Weights of a small transformer language model: 12757 steps.
Each number is 500 + 25 x the weight over its row's rms, rounded and kept within 0 to 999. Layers, rows and columns count from 0. Numbers have three digits each. The size before them is the row's rms in percent of the matrix's.

# k: layer 9 attention key, 256x256, rms 0.17, rows 202-254, columns 128-255
# q: layer 9 attention query, 256x256, rms 0.171, rows 203-254, columns 128-255
k202 105:497502502485547467535434497462531513500484536530482506496502511507516486517497518493525525512499473502532485496522483502479517551485565451498540536516519499545468523507491467480448473503510488532511500516509515528455507500509524474487516494498551498496510519481504482442550470485531504491512453494511488485466469480506495496485487504492505474515464482536502479478540522448525513522505
q203 101:490522467535505540474481484491497491521499502487471498499503457501450545514503529514520495506495526499470482504497467474497472504518537513518479530494433502505478534517490547515520488482489520501519446487573456468472488498465452474512500506479502498514461483527494525528513502491497504510532488487544511502516466505505479491491482495493473476487476511546470538464515491520536509470457
k203 109:466510472506526549515470523495466499513473457491466504514488504505474490443459496502470528525513472499469488457490466476518483464495496482440493499505473484465460518504533539477512470506503481516471517486543531491480503525522521471544516501503509519488550516528512522471502502486507499459495525513523498504503531468551465496525486534520523500505485524542469477479470473521538493496506
q204 102:477474515480488508515464519467495501517464492498479527446503460533527501502511501489501513463481497547528514481484472503474503503551471509550478520526540512486457496557458536467512523491522488504522509472504508477529492472495477503520522520507544523520493525567504498497471484538492494524521473472521491521516521516508509491505488496494493494459514493480489504540477458517498541489490
k204 108:538523525489530501477535481502473480486502518494455527535539511472502509459473479538563496449444486506500522492504506518476495510510487503515481492518499507500501557554498506519478517490494518516534494479459444485521512477475501525486516502472519507504466527512479464484468486511492463448478506499505519509516543515499481488476516498484482524514513479506520510515504489516526486513509
q205 097:500478448505499482521532516484497484526525516510520508509529490491512473484515460469519506510515472455483539495507496478524514491496528499542520481480481480457448504529468509507508487531570541481489497521504472439500530461485513521471480474456492456434498523479468452492491535516467520478510512493461499479536482472509504493509465491516506518490536496548488487505484531488498515465475
k205 104:504509505507490501516510507526467495523490456480506505493484532490530530497511464486507502513479454498510486509477488523481507527525528486512510495436496517533517456521474480500514530533548446478517501500520496505514489524510519530511540501522481471522501476474472473502504495477498459443485525461504495554503501482562533489510483482498479521474533516531502478452518490501485516518481
q206 103:476452513508449516511515489509507491478482518509483552526462506522470506499524486491505543508492500515522541458517479500515503482518499466513490473491505466540503581533480519518507487486459506516476490460517511526480467494486483487487504493482524490496490504528503465498467482508550430467511474481500522502522502498498522453545475488485538531551505485508527494512473445465510478510495
k206 101:506523517473495539544523488492504525493462476492521487512495491493515454517488489455501516537488469536489491471496479473430492464522478469514478455496530470511529473563501545521521500494518495507494531471464536513504514486532494501506516479516497496502454531433496488520489493470498481498522486491520547487567517503513455483515485515512511519529484466515501468473505476494538470507503
q207 099:538526467477508438509464556505463502461490512513514532486485534487514476506529476449481506499471514457476470521454451474526524482465507485487515515548516487482459469537485481490493497519469505509515508501495497571529492505495533534539492518491476504522532473495500473517470456506483477501444492496501501514474472507477509500504481468515509478467471510517505474547493516490506505487522
k207 105:495481515546516509494411496519497513499519501511465473490523488482451502500488468465533512483497536484499513486523472520489508524492524462483525490502470504472558537492491524452536527488472467533498490508498483539521517508483501488507516486529505580525535513492508491494478485493497484505517428466502485500503511502496451511461482513512502529489508549498527525508458521518469493521463
q208 103:528477499472511527544450485479516498476523503510501460477532528517507484476528498457513532505528496533534484515456440478538518529532510461460454500486448517497487494503524520529504499460501490540493481517497420545485501460486488531487477453480478517519503470524545561472495488498534516506486515493500520493507466482487524494482456521508519490484496526485482510490508507501471469519511
k208 108:495488492492501453504531490498492474519509516471556555501502505480509538495506458509499498489524505498478502491504493488498486505486477532484461523496526512472512511512512503502516532477489537486492545507530477518541545457512500504481505486540506472494492454531480547507493586478477487494469542523507501494487510512435472538519478502497479521504509485527518522483556499488457462504550
q209 104:466479513527511500501519476476497504440588501492498462500500496523520479472511467483495512544467523491521541498513494503502486483508488516528512512520468500522500502521493518430544522501494461507509490472480462509484505535477508453534546475451525494478515468488461507511527489515474496500486497493523507569497521472470514504506515470487541470500535484435470514516509490455487468518532
k209 103:476541499535528464507493524534481491537468471465536495492529447515520504500511492499521484481509555483518507523452462494509513490493530497502524568572502493501525486529493526514469499520490525505519554465499535456520511511485536498497496470490459430544507492502504494519512501460510537500492484476527486538526515498564539494513504478523483503512485510498498477479510493471501496468505
q210 094:509480490514470504529487510491446471558478523511477531505457539528495528466477463497565505522502454514481478495501510472471525466516510474463491511486480527512470484538478497501492500494482492538500488495489488452523520495536460525521491475517503472504530530484494479523528497513456480510502516448510471526494497496508466486524478580513515512499477550496504513465485481471482500503465
k210 102:479496512469535523497503459521494483510522481519479443488511494516516505507471465523505512490501499504511478486520480520485505504451531483498506535508470487490488521514553481481516453495554526485472473524474487463497537502494451486480468479510491529492520532502526458528477489486469542466511484525507492554453513555521513473516500557517515500537468487491520500474532515485437512568475
q211 103:490499466437504497480506459519526483498492481506515552485491488470500486484504514504511537515542493470500547525536501514500486467530454429499541490496488448511497499480513490495508470466522442514460516481501485495522499477470487518486498530488515515519467494484511506495449505504532533502471489517480524532503487528543514462523508507475528458499515444500458514517512499472490522507497
k211 103:452550477490532442556500448484443488539485514506510444485521472502505498460483521464498493529492490508497498551527500529525542463452557503498450481500527505477489504495496538515488476466503508471485525515504497489525522527464512539490518517486505511488465511492507492485473519513494517526484506523530549482482509496536490457494527509503512462515494450448544496538489528521492511487488
q212 099:494451474479464552510490510463525528474496463485474517519458456480470526504499496497501475473495506556530481467489491505476460485525527542502496506462513511487461502534476495529507494462486456522502501488467527482472494495512498443491546464464482514525468519507453527486555505501463510529488498505501502535506514507501486517470480457484523480485523462490528505508483501486489494493473
k212 103:480460486540493534527509546464515510508487516543532493512497488485454502537447501478459506520485458519505472534467524444532438504509520531468489469524504510527487509467502470485498482481510458487527546469493513473483485489494453506518519537424466526485520530476531509459539505464510478461483507476474533536463540501507478519542463492477544477532519512471536409501536521534478527507495
q213 102:454494536527489480473473490472488439491492489493511529499483516485463505512498479472480460520473478522491482498456478491524536510480516533510502467497541520517460479547486538486499485492499477526494515514520491480464489519542509493517478494516519490489486488484517488440481492463501451531537550515438455501489469492464540530511478494520524507527512489467486472508517480485537505503508
k213 109:490488547470489500539494488498517479509524503470479484519494507457510476469480489446531467502458494483527476489541499497495520449510511510518497508526519514497483518501515530492512533506551490552522510542517477524515489461507523471489525568486471501509488521546513521454499439459491484520452556513535492495518491476500514525493500487525469489541514489435503511497476457492491538488497
q214 101:480523483499529502489456512489532499496499471507532476528482527464490482531522491528443514491507494530527503530480473472497467504449491522496511462511484528519440502518513494522492464520499489479488529510553486452486484494486494484536533505491514495489517526517549489502501510497523512503516533503514536483498480535501470503500503540494465483477507489459485489494554482499462526510527
k214 101:524514494522506438464480483547483513501539512492480490529515536497469471492521511480430527495521457500456492502530489473514501479477531530510516478508490452503495505513520546513497524509493498459504498455507499524540512500502555480544516502513510511556517490489501510543511492476530498502491465504491506488502480484539496513533512535488471485526483464468504537544496514529472473494510
q215 104:493490490525524472477523484536508520488539503520481479470492521504505488471500487551494509512484524494503479470439500464552556497466506518536475477473507511533443497493493491495494520495474486514522497531504503519461506516541491473511467540510481519521488532483490501472542459485493497487505529478473522503513527485517533534492517505549487518502488516512498480507467456498530487492493
k215 104:487493486501497533500480516460489508523491497507467469524494456494499504491537494492517523480472517507517490524535522484514555503478529509494509521493476468490503503501509453495486487500500460444536524408454508525480505527467519507498457496550500516532528447512466505515502518492519456580522481498479493476482555503520510509521515507490476525521509533498521520526468457497457544508452
q216 102:451503471472480518502503552504508543520476511469470453481508500492495514505488515475489533466522499483499463485567506506485492553522500510499500505544497499528480533514516512465513488474509526519473517518535507528506464481500496498515530531506527517526526516531527523479477473489521491495499495509504499511511499532508494535504507482536536470465479493539461516492484511466512523503509
k216 109:495496464512507457510484536548527511511491500483486512519491506531524530496494521455527520477470540480578489496533491510477480511468479502464506504524534461490502499476475484496486470511522498550522489495521459482514491471542522477528502551501469499515527485534517491502476514466515520481523480485462510498519500535475477475494521444509495498485483511501536503497504477508505520487509
q217 098:523534530513525490511537508489495487491456506482500499483496518455512507495478517532532515485468510497521531522518470506533517505494500487491518559488475478483471506501510530532523519518515502502436514506536520486475489495499526481522507515517459507509517519485495504503553473485491506506475485461522452515513443490504477496527504521491478492500517491507498527481544546512513483477476
k217 103:504464491524500489489551490520472486497476517543522480517452514475466501525511471502512530511509498472515563519489460490522497485494520522540504473502525510535497449484514521507477503540512552521513504486498493498507469456558501514478493494470490496450487532490532508501540495455512470448479473522506465450561492518438529548502507493485524479533529522541513475462484495486520452502486
q218 103:497550541522545475471504501533477456491484496488470503511505463483512572510520464456525500504466516477459490531492480508479546469509490509491508487540534526491517497502537507531503446525505495491526485481509486508500478499503569486491501495536518511494525491519507510436534497531463479499484485497527487488496487515519523470491528503480474507440462491477517491496485506514513505517504
k218 099:501514496495506508467449484541522488531524570504490503530490517505497541477525470497556459498473527492487498512505505539520510469506465499503497492496462517490535519509490517487502514492520504553498460496472493531492464520517479533501480506504521469493512487509513501454514463462487468469505488464519541529489480488472486468518498495475488516501517509521477553509544488454543516465451
q219 100:553519516523489487478549519535451495518479495468478499534500526502557505499507505469530492506513517511492498556560487472542464485531519516482494446499502537480446493460515548520465521495488505501507494526463494491560524528477547522537516513519517491503507460510510527495476486485513494464519471510500508514519462528457491486520472496492429527503496469496456535523511480492501512475556
k219 107:519476546483467481505512543535491531475510507500512521491477502460525504502514470492535522509528486486523532519534461439548501548472526499505527527508519493491542481501527523528499517519453502518464510485498482513449514473509439478525466517500523474447517505512510497531493511526537514457474492490543469489468515502482512506498462473510495511529487511440547531481511525494518454514550
q220 106:521461475487468507515451476518472475540499499501539511519501507507502498485484490553478481457516531505499501531478496474531496489501519463488473494476473518525509561513491529472496491445485546492486511501530478495490476465469475490491480475458497493484487534531519505474464494487517487467505457444529508493504528477464496494484504472494505480500530512503546483502476470525455538529502
k220 109:517477522517531483519487511512505473433479480466537532487501495506526474456459507503505495485502473519498529543498521509504489497529529517469485480492557521467494542535541483486474513511519547474502476476485530500485533550506450481497479509523454483515485502519468538502488497463513441510512491491534497499505520448537452497545478482476532473489567495523519468466506493500493465491478
q221 101:496523496499495488544505495526523526544448553491503480491492495456521515484493474518478469499514549514497525524511509490467535531490465491502488516472509547465495514565493456495512489490520519468505496473513519511503487538537482501477500483491467486480485524482502463465514494497459510500508491501505496500461524486515541494480535527509485481499542475465522507492441490478468530517512
k221 101:494530504504471499512504507506479509487472502536502503482465482492545489495519489518514475486509495518504471516509529496478497500515534512491524532474548512532476506550479542464472475493517501505553471486532470518484505497542522508458480490496509480539488459536490481474514499495472508497436509516517526484471455499501515513507475524489514552471532458559524475506509550480486533474494
q222 101:512525515512468548495493446521506483529476466460506502540527547501482522499483539474497491493515497506537472429461513477518490538466477494475530514522476518486479514524568519480504536494528531511489484513487511521510517516500469496484500469534470510531481532507502478523507524491532515523477517515494496491552481498488539460446497479470479546503507531544498532508480524500476506469511
k222 099:460468477504488489478502521487478474481533467523515479477471538509544495462531503467478512491466421513492507510504521488451487514486498531518509476478537491537500544496506501533503526499556521509490486501474496505477498469533453506516457502483544501487508470446485490501504501498485493506464537496524489482511502543487535505492519502461524485557497501534485480486519508464502548490552
q223 105:485518510455497537517520470542496496516472499490512517551515456493498524496496522510505560446498477518501484544491525557467547468512478470481482478503510476483501512562494489493501525493495515487511455506510531520505453518471446515531512507468565491523497458515542518490507495480483517454462523509489480490509542493476513513493504505505514512463475467487523497453509477514546513550502
k223 108:456504491468505466507470504532513517500461503523538461465485483514525532507487462527501470479495502459472464547496482456486485486511453505501480495486491525502527566507498487465514548540480532524479514478505476511509480502449475487509505496496493507479476533531537535541547483448528528515533502464481443526502473499500511502461490498490512463506538545472552461575439523480533501511497
q224 099:484503486475494446418471473503487514478468444533502516496488495556466452519530517521462533464520457503496505513507484486508473547490500493528552497497515476468474453482516451506470511492521531498479516499542498495471484482493532496535488489482517537466570520533504515481499493465539516510479476494523536516496514486488506513469472525514475521521518507479518516542515479485522510500484
k224 103:516485507512487482515476494508475526517473466439454524496527527510533512474529520482515565470512530458500514517505513498487486542440529486517530514481483528485505519497542467504517537501489505535476504487503515476552522521492527512506513492518492495485540485474447496483476499473536483494474519488498509553526487517495500507492486515542496462473458521496463567503553517473469488512480
q225 101:529483549482468503503539509482490502515497524515474560497452479526514512492532463529497477515516497487467526501514510531492490514496474487508514525459498499499437509548525557482476471496483531497493520489510482473476486504475523493530488490471562521501503508512456506490459533508491498463465531502471531505517460523483464521514496527513515516524533500532509507506491512519457495540525
k225 106:535527505476494515507514497467478507508497520518491474481475541444473482507501487520507485491524546493539502528509504480486508500527525458504538509499527551498481511471510479541510512476524511502511475483487507503475507536499498485461441502514509500507481468487447479518464448506516504485516531528471482550522525514486456519493482525544490483507498534455459496507494533506497509478468
q226 100:504498500510531490512507523521449494465489571482467479458501488512504521507530453481483522461472506498552511487478511542476509465467496548504495486527552562482493457528484504510507502502542534478513532544483492497519537511505536531543514534483435504489480482500464498501501462519526536502451441512506486535543500501492496529490489473502502491514516489507470514514490514495517543492509
k226 103:480501511506478497522517454519472516448486508552514514517497525458478465484510451473541503490517488471463513494548455498526489493516556480522506512497444476498516463479471502465490476529514544548501517487502513444484523534492527486520515502486514482502529470513525462502534461471494474494476484497490457479478536486505476532490475502542516467502514495522544508477508516514507539467480
q227 110:514509453530521550502514488512521512506483509497519497506463530474491467436509518502465540479506472570489500476487491544494499502534479463503447485500506517546495474469483523471510480504509508495515479503488472459479503544488492499513528490485499461494479486504474511491520540508459523482509492489492496459480536530511491517497488485486531536503478443518502479440478501492482524508509
k227 102:475528470531467516500514484454508490525484462447516479512488497517502475513481508472504504507458530510471503490484523498454452505489465535455479525502517491513520493455448507484489502524506445541473469526504460501428478520487451485488538484528467493473479503504517486549502518443468534498535476490477529498498509495499489474522497488494509533497531518520496465479517493514536523487506
q228 099:495470493520479505512538441493472491515538524519533497471524516475519476491479476533487523506520454555493505530523503481543503493472472546511537482551497526475483505489496479486481526556486494468483475473458539472484462535547490486490517526478498527468476533459483477529506508514491525505511553521522518498466511518510495527469526498496461500486494518530514475519510477467485512487462
k228 104:498512494495518500536529505495515442488450519486538542495494491456522504507516455461518501519524498504507486501500477516519505504490514513492515502549492532520491447482479480497510500549503465538517504452481513477566491493530508468503475539530482490499506520507481491523501482501471457520478506530484514501477480518466536500454511482565473495465515522516514492514500519553489477499479
q229 110:485474544517480523477509519458450469516467509508484518495471519470504477483513529519522451469492502527458504484469476452483463520528445526510504471503504554501456503483439543477483500526484522505533511492550528478477472495467476489506509529482516493487472479449505520545505494502513513517489514469518448491543505523460499486488489503455507462522555529521522523484520529524505555506473
k229 101:491440522499514485443513526509464493489490496474477494471474504497497525488527480458495478509487491457510492478507511504503480513508506544491548486519483510501525465448499489506492489494478510471479462462495558514506520444470502479538466488508485469489502517529485469511517547511485503450517524529515501515544498489489493508480473496506531524492510495480519528553469466416510494535501
q230 102:552514460501482528489509510540534512492520522510502463507509467532521438539496482462501501503506510470561523508476550517478466472496521504531510519489511511449531517525506538528524547523521488480466496467475502444508547488500493458517537476483489505518476498524487525526493497511498551500551503502504561512524494509469498502517506523479513471458493542525509514488542500505448482496510
k230 101:521495571517495504533517492498507502459476509516532524482501526540526468462499515497515512491469482523524475504496527460559497505536533520456432503494514456487491493486497488506500510491516487513515513523469498481512482503483487485532552517514457434495490481507512516546501491534514520482529467514538502493462558482479484516457531467485517473496470499482531487516426486510542503496546
q231 104:476473441513492508492520481506557531492492515473484510496542488516483482492525535502524506537492522468551482517510514509501498489490545489502491518496478519552498544509447523519530518482510551473480526473496500467426532498520475503520530492540529501501532472476504503507526494539448499473528477510510520491482502541496490465464560512483477509481486477501508458463499485490546499494546
k231 097:552510487540491514499474496501474472470492511529498531522455490481545459504506523533474577476470508528504501533466502512491498491485498527475485458506490468487512484468505523515501548526509510522495449518480486486511502505542543456499465498455532495487493500500489472495517500526527500484497508499483486498494514552495468511510529496553471553525511487517518513475520442467498535529532
q232 107:510485496497502451470515508549500490450505494465482455497483523534496487485501515541515500497528484479497506489457523531513538525478476501499479490496485462500456457519552546523516502515520481472495497514450530477456513537530512517507481520507518505513509511508495503530500507495526502509497473491520442502476456534491554443546458543483518549478514473478529503503449490483529538525450
k232 103:494509476523514498488492543485492527481523577488464518482502517476517518483449519498521462482493520445473519508499519510521523484473504556535500510498516508563512494540462473514513511530490497488484517494550534520522497501497479518461527458481497507463500473495466524560500497481452471561521490509526480518485508486483502489483474490481453484533521478504497489496538503453499538470479
q233 098:509515485479516506479461487472514523530519487492485484524507518438465495501470562493562493492513511445452518495544557496509515478512525497497458523502492487505468496455452469499498498483482497513539526508504467527554550455470472498477503473494509514493498484531468503519514512506501476518534480503475492552469487487512501511494529499527502521499440545542503496490510524481507453504499
k233 104:492511462458511510488448451527510471507483520470513504479476518534526501507534520496544513505490445522539488446493519503564486564476491495528516470491490500519520497471502517473473525519541495485474524509478494499533509468515472494528558453501481514531503536575525483490512530515474544512457450555494491466479477524515529532472508472518498487529481507506510495485498500492504459509503
q234 100:520502537519500493539480486510515496480510506533507508533435530471471444531527489473540536515475490505552512550470482515486511515481474504473520534473507498486508542502479489506503524520503461544474502450484495513516478489520503499508551503516541468490526500491488497537502506457503537455540478458489541498479432517487539505515488496531510517481535479528477498514512474486506499529535
k234 103:523498504496428506486500482515492493532498477504517530537524484483480469507493478520496528457467454506523476530517492521510526529536560501462490471496512471483492491508560520509543578505491495498482512480489507470516478496476528523535452528535508531492500502490493457513482543499471484500537500488488519489468480521503512511510507497528503479521477520481498507479485485488457509506476
q235 098:519548507511547504511491487487513495493470454484485526523538475496503489519535505527508512491461531537476527513423508503539509500517526520504488572499532536514484497471499474500506544525454496517496475530521454493457510501533496487530485517496486479488497500468486491527527455491516466457463495553491472480483540482482459463488516532522535483511472536472476468498503548490490522502504
k235 100:499531498512502500482506503477489496498479488505495515506526481499478465481503496495518456481474482494504464508491492481460457520480502472492488503452507503500498449490512495488500448508447514497530508562489520500446438523516474490490491478491527486479515493505496529550495471474511464490490550516477478553504466482525515519522496568527509469504523501514479516494505530515484512485478
q236 102:520483487517497531535509481457486515504478499496498482533495487492478472505527546479544535490486521445507471524478444517467513463513545498535493476494506492470500498506529542516538512524489470497498467509518523493499539476469499448517511456511492478509462477495528458510521508520470503516481480537497508529522492509500522528527553520513516467506483473496452524500486522480481495504561
k236 098:490471541537499525498484473494473507515479465464491484507493513499499518480531489484543455514510480490505505500421538509522494483506514507532502532495512493486485467541501493484517481544536485517498470501526484457516513507467502482501476541541532515462482471524530458486505476504505544524460517536521497494479495551532540523550523539504535511514453500500478486461490564487492493527535
q237 105:460503516477487473507543480472527453486495511523508487462501525493520489447456518498528533530484453490560497459493499488484475520434536543510511494568528502518488497493522497518475497502477523505526486532492504496475485527499505478494516506515516497504524534472492511527492510481544497515460446514536481489536539504491502488465463509498481536513467499475547535514481446480469504542476
k237 108:445492483452500517499464511491519477515490489539485518462516513473512498451469507501493518522504518428488507458507499504502496466508510490488498500509506494501494498518540474472461481500514518494497484472494518465455499496510460493511477501524513478488493539539498502484500507492499459553474523483490485510534471540496483511494450503520537439491505441472476501533531471455467504501501
q238 099:491472474522512487484509454549489557560486472501509544492482493539511523461483496489432446531481493500492529491451540488482442505526527485471481496536501571496505543547516478534479490457525484459508494519468534474510496461470495493513521505454489512477468521516489521510502522483551483522505523501504483466530479512458516509496476479472486518499511486536506455528543493512510526500510
k238 103:471496517545487508505468502511528467505505532499531532492482440440504479535499514486503494497483524496482504512504494495521487530481476562510502472500498526483493500501482536472465464518533521486497523519515512486518469511492503481487485466504471496496508541493503510505528526523506510468523515520467523503507495554481503511547470492571521444531524512489513486492491500474481496487501
q239 105:524512493434485475549543535485524468511490489493508499534483504497453494465464528508495509491479530490487444512497513513526526513467486512457497495519471528515502492506525510491509457485479482482457481445524518501500486509499481492501488501507516484505533523498537479503491423522487552526486497541493507507515484534510523459518476472504547542511495513454472534524556527510484503491562
k239 104:493493546476495485482523496477468523521472534498482504495478522471500519485508496512502459508471542546467485470524482495514549513485525486470514506475494442512527496473510480503477461557495476491494451491482467549466501556474514533499474481524517533528484463487487504514464477518473514494540468500523506442514506493527489522540521482482512457509488510500479505481518454517534426498535
q240 096:509463519526511506524534499506479515522495489546523525524471469482500520462529489493483488507495505457455473471493526455474446487549526466457533524522520529437472479491506495514525523490502456498522513452507487494450491479515512477486523524485533488491515496515493514527506558461520526513475462493520457469488509483493471490494513494451509509487474494501549516509525491546500521456502
k240 103:524531492528504458485480465523495487454491496524480502486473551553484486509503519475525437478486533502491511462497505494496461509487525497485497510510489510487451528501472489504524486488529518517508467493512468536482496553522471516493518518504464501474498535469505505519479502531489499454494478480513504481501547473569473496529509508484484558537482520516510517521458501509521502472503
q241 108:505504557511549475483497469465476491466541528500522507497475450537494511465524483494474484508481507507507479477501512519455479515480464497493501474525524554534511463476539489498506489500503513534472528499498537508493511521479528505483521530490530510518500500444474534512503509517480490544477526505457491547497474489505540511479492541527460507549494472467507485526506465469483531473522
k241 113:476511491489492536519441469482540506525532454514517447525513501517464518501513543471538512494505533521514495506560572536549558519528479497508548533523465514531518497467506532501493505501534514481501527506522499467469506505502526502529473486535490520519503461477513511480506511524461510561486497523467501472520472469517480497509542525495485522493490452479503509498534508455508480490472
q242 106:515505513483533509480443557457471461491477491517535497542543517502480504505522487479458512478560474483474509465510488487513456490493505451490495471476508526488518498486486501492489531544507506472457509506492496510472532538513516520549448466487494478517499526476496506501520526509517501536506484506493501500522504468511518464504528504501503496532511504487498465532503500482483469488498
k242 101:513525513483509482524523487497521455456488517491526487516449515552490514514500519544489535481484515477466461480499522517484473483517530456526477491484502551480456534513526527500534528511487540533500560509480529555529504545487481512477490505507534527525537506507530489508524470491494467486498466496487420535499551502512496487488524532500480494456488488496505500516477530514479515498501
q243 111:508511499513487529480448519489532487502442539487499503479455508495531508505497486513514457476498485480498506549497454527510511513468508533496492506505517488540489502515511512502482478483483476521490554519535500486478466487516476514491480483508520463500533507493471529509524527480502502530471500495535529493481509511457499513456435462476515517474532502458540539514514494545484536482506
k243 111:496477488528514470467503506523507511575544504474497527468538545484503511535501517493519509491512535466471469527492497497533509488514511512495484502561517465484515488484502480522508506512485533487491474562526511513473479462503508498503475487494507493467507469496523550480545513455480488481475490490471497476483525538463490529511514476465509494444494483486487502482516527501529490434529
q244 093:540495484497487505538472510467458520511443504509442483446461539471469516496504496524494455458474549461506509512494497482485522504494514518470518488507505498502508470508480540529516520534531498533489481498514473509486471469518453493545488483474546488473506484498478494450469473527515519455499484493509506536486481497531483505497479468488509472515497482519548489546494530484501505534486
k244 097:477507494512517501555489448468512525479481535485521517489480510491430497492516488500491513473534547498500448494507492543510522530502518482470526518496526459466513518493509509511504571476495525501549493501479524514497534539463505521472539477522519529514499506555446529490436475526510533460461501505500483447493515496513508526494484494519517508497505537473507462491484498539499542515524
q245 093:502499503544508485538528454492504496498475538498484496533493462523483486534505526482454504485481482550492439465484497512505468502474479539556547471521513513466477477507498472462495487487525521513508506554460514501522503513516511500515509494515544463484469531496510457525479510429516490504510511537501498457483485477474505500492481517471544503547509499524503519474492482502510509535509
k245 108:505481524480502501514482497502499495523500490526473490485484512506497455491495503461471494497475472495538494439476538552493535476448446492511573497510486534491513500483490482458494502472480515529503508488507487484558523490508527495474520476515484509475557457495513508554480485454529526491480501496500483493498500491468551525490506481489472512478457518460497477539514524490503521466492
q246 106:550490495515503513479503508473508510506515479503487479472510512489517530515494488496516490491417494551517534494516497475510460485479465530516508483497478475466512519515501507510477498528517539541510520520505497569514516496525503516533517484522505485451523514478474522490461517505468495494507542515478478504477522486489524472480495491466481474531528496520486493453512500471515519460457
k246 106:504523527496501460495506493495473483486502533483460475537526524497518479488501466514531546565481528506485477494533503479503508509531498490530570492491479522501529451482510495513509489521538513526488490470455477542511492463493496524517498449520496512468499502462512539514483446556463518494497549518475471537507501479544527507520492483498486475472505473545524520520486500494530479456493
q247 103:506485494514511554455493506443458494478406490505524522520532476553503508521490513521453492505493494535477510506513524463490481500505476513499500485501498527533519503524503509517519485506514485489513539513489530530500479494434473529483506486497509456501526512497481470525490509479485497455494503484544516517539528501493559473497513498525488505508465527507501500486496520516514494476538
k247 104:517528526511482517501457478493513494477459508530507501500477482480492527527476494493500502492412466501440473511494560521492464521523456516514516456515529510493481522522547494480466499496503488498511547484510509502432526472467492510501487492456479505506488480484526499503496509507497481480486538488501484538502521484487476500559535496482490486523501533505507499484501473561481503517487
q248 104:518502496526507511527495471478509464474485492495468508493466538454507495496512491480535532512548512469519456489501465496551476503486520528494464513508521543515482505487477523512490500552479504461510518487486548468509500473524516457528467522474503509491475533528503526513488526519492498493499522507513490532495510476488479523506490516523511477523493512492510490526506491521470489517482
k248 106:508445497543465526480503471518477478505511495463516527518527506485517507481520512453487512514519532517523497494459525515501516469501480530548504494516494532518533486562478490513544514524496517447477502486496491475511518528499513504502475419486489546511458506510494495498480478485515489500510489540519483520504479480501483499509485501525495507502519490485463495493525512512510439513505
q249 099:496510538498522486498538502533508502524530518565451455537512479538519501501520486526496519495499517504514517516518492488498496488494501481479472522485476480480523485486503486482519486478546498481527479516508529523505532517529485525469499479541505490495528479529540493483481486558513460443515540521471466479478534520516493519523474523469475527470470505507449539504505525515461476506479
k249 102:531513501525503480461505541526542482500490483515462509486496508515497475516554501487477524531495449480529500513515513483495479482521527510506489512518523492477530515508471483505501493489494464536483479452543543498505516546488564495490513476494513472508539499516486483530498513516458447522527511492541510493480503526526539499487501532465505526509474512467528543514522477518487489487482
q250 107:486510521484519515526508478442450496546486469525518518487463490524489492484500470513522503514464475497512479536491517534476522466509466506530521540530517574528525459489516530466494461507479506484478523495555496483470459475505468491457446465498493476494453527508489500514472539458557490468463485458487514562532476491477484513463490482508481494515482497519490503528506507503506527479526
k250 104:507508491529518541470467474522476515537476497479509487517494515509485518539535495473486483501489478495494489574532497531488510511446528477523506524510488499496498468494501499521506475471540489519481469492500512474470477529556520494481485457524481510502479482477506500440485476434526559509574501523524533507489493475464497529540533496512512500502490514474469507513481500486445523521497
q251 101:519495501522527462508460501485482525497524474515558462511478504508472477508485528471508529496485505465478500509488475508514516513459492519508506492528505478484493489517529518526505511470504487517517525538489512507485543524492496480540507473494544484490492521498488510549522519523524494499482446537508458515495537517485484507557520487527464455464497533492487485559503525525492543491519
k251 105:511499517539500465539477502533502504490481482513509489483509489503575477502494479499541493501508497459542524506492474502498546523470468496501500510483480465517491504501507502522499473496485508515534552521502543507537492466527490513558519517499525518429489498560450510502509516497479510530481437474517457508476525495492497526484494493477498511427478471484522474502511521506481506488549
q252 100:494494498465562467516512519512456519475489523554474493492503517490500479487490452458542501512528523533496469524500488505522490495495488541523491464502492465524493491537524488477526436505554499516519488469483500527497485485531470482533525488485470545538508512535503530479494476484520525496529465475551490486475521477533516461491504500492523496551489497533493499553462462469497543508518
k252 101:528508493556470529551500505440462499518484476516509512471486495482501487453484505496514477455498553556547514477467501465513454512472470500529541492510521502514468507507506535525510515532515537528513496447517470504512508516495505488511504492504546528494495463531514507484499479491495473452480471494484513536529515486466466494461484477510469524505497518497491480539483502463493513496542
q253 108:495488497523536521494479525547523503489505519486482526492518511485475519514527537472518495490530449466507475487499528440470474486546489496524444490504487545513480468481442491497518474435509482477548487549526484463514486538465497535588504496475478522526496506488480512519529512524446490498522468506490493541533546499501544491525511488496519512485457493522469507514545494510520514493490
k253 114:463518483544505502499515529532501474502440538469505489490464525480485535509503479505488505525512502478554496503495512483505475503478509507512474517509517497480525471514506518498490476496528483522436476512525476459497478528465493466532527478498510466515497491458478465491474484463487483506490478556508464497521513483539540449534460512521488534510484455479495523482501491475475516460453
q254 101:453472439464452509481480542484493516457471524528520467512509448470486466460455521523495522492480514547546515502460491518513544479488506469530475490492481496482494512487476474498487503550536466506521500496530503512508477538529507532501511485471507487527505473495529487502491453472474543506510496477537518496519495488474533490481519514529505461506458481479515467527498504473503480482533
k254 099:487492502471499490489477517484499481477475516513503501511525482525440524519470466487508505485520494524496514522494525481459530514512489490513547513525477487536503489550518532504507485514476480504509520485546541488511445483517500494551512513494535539493477487487517507485529529555493528501499511548466532480474544482505524513547531527498472508497501476522543521477467507484478473504485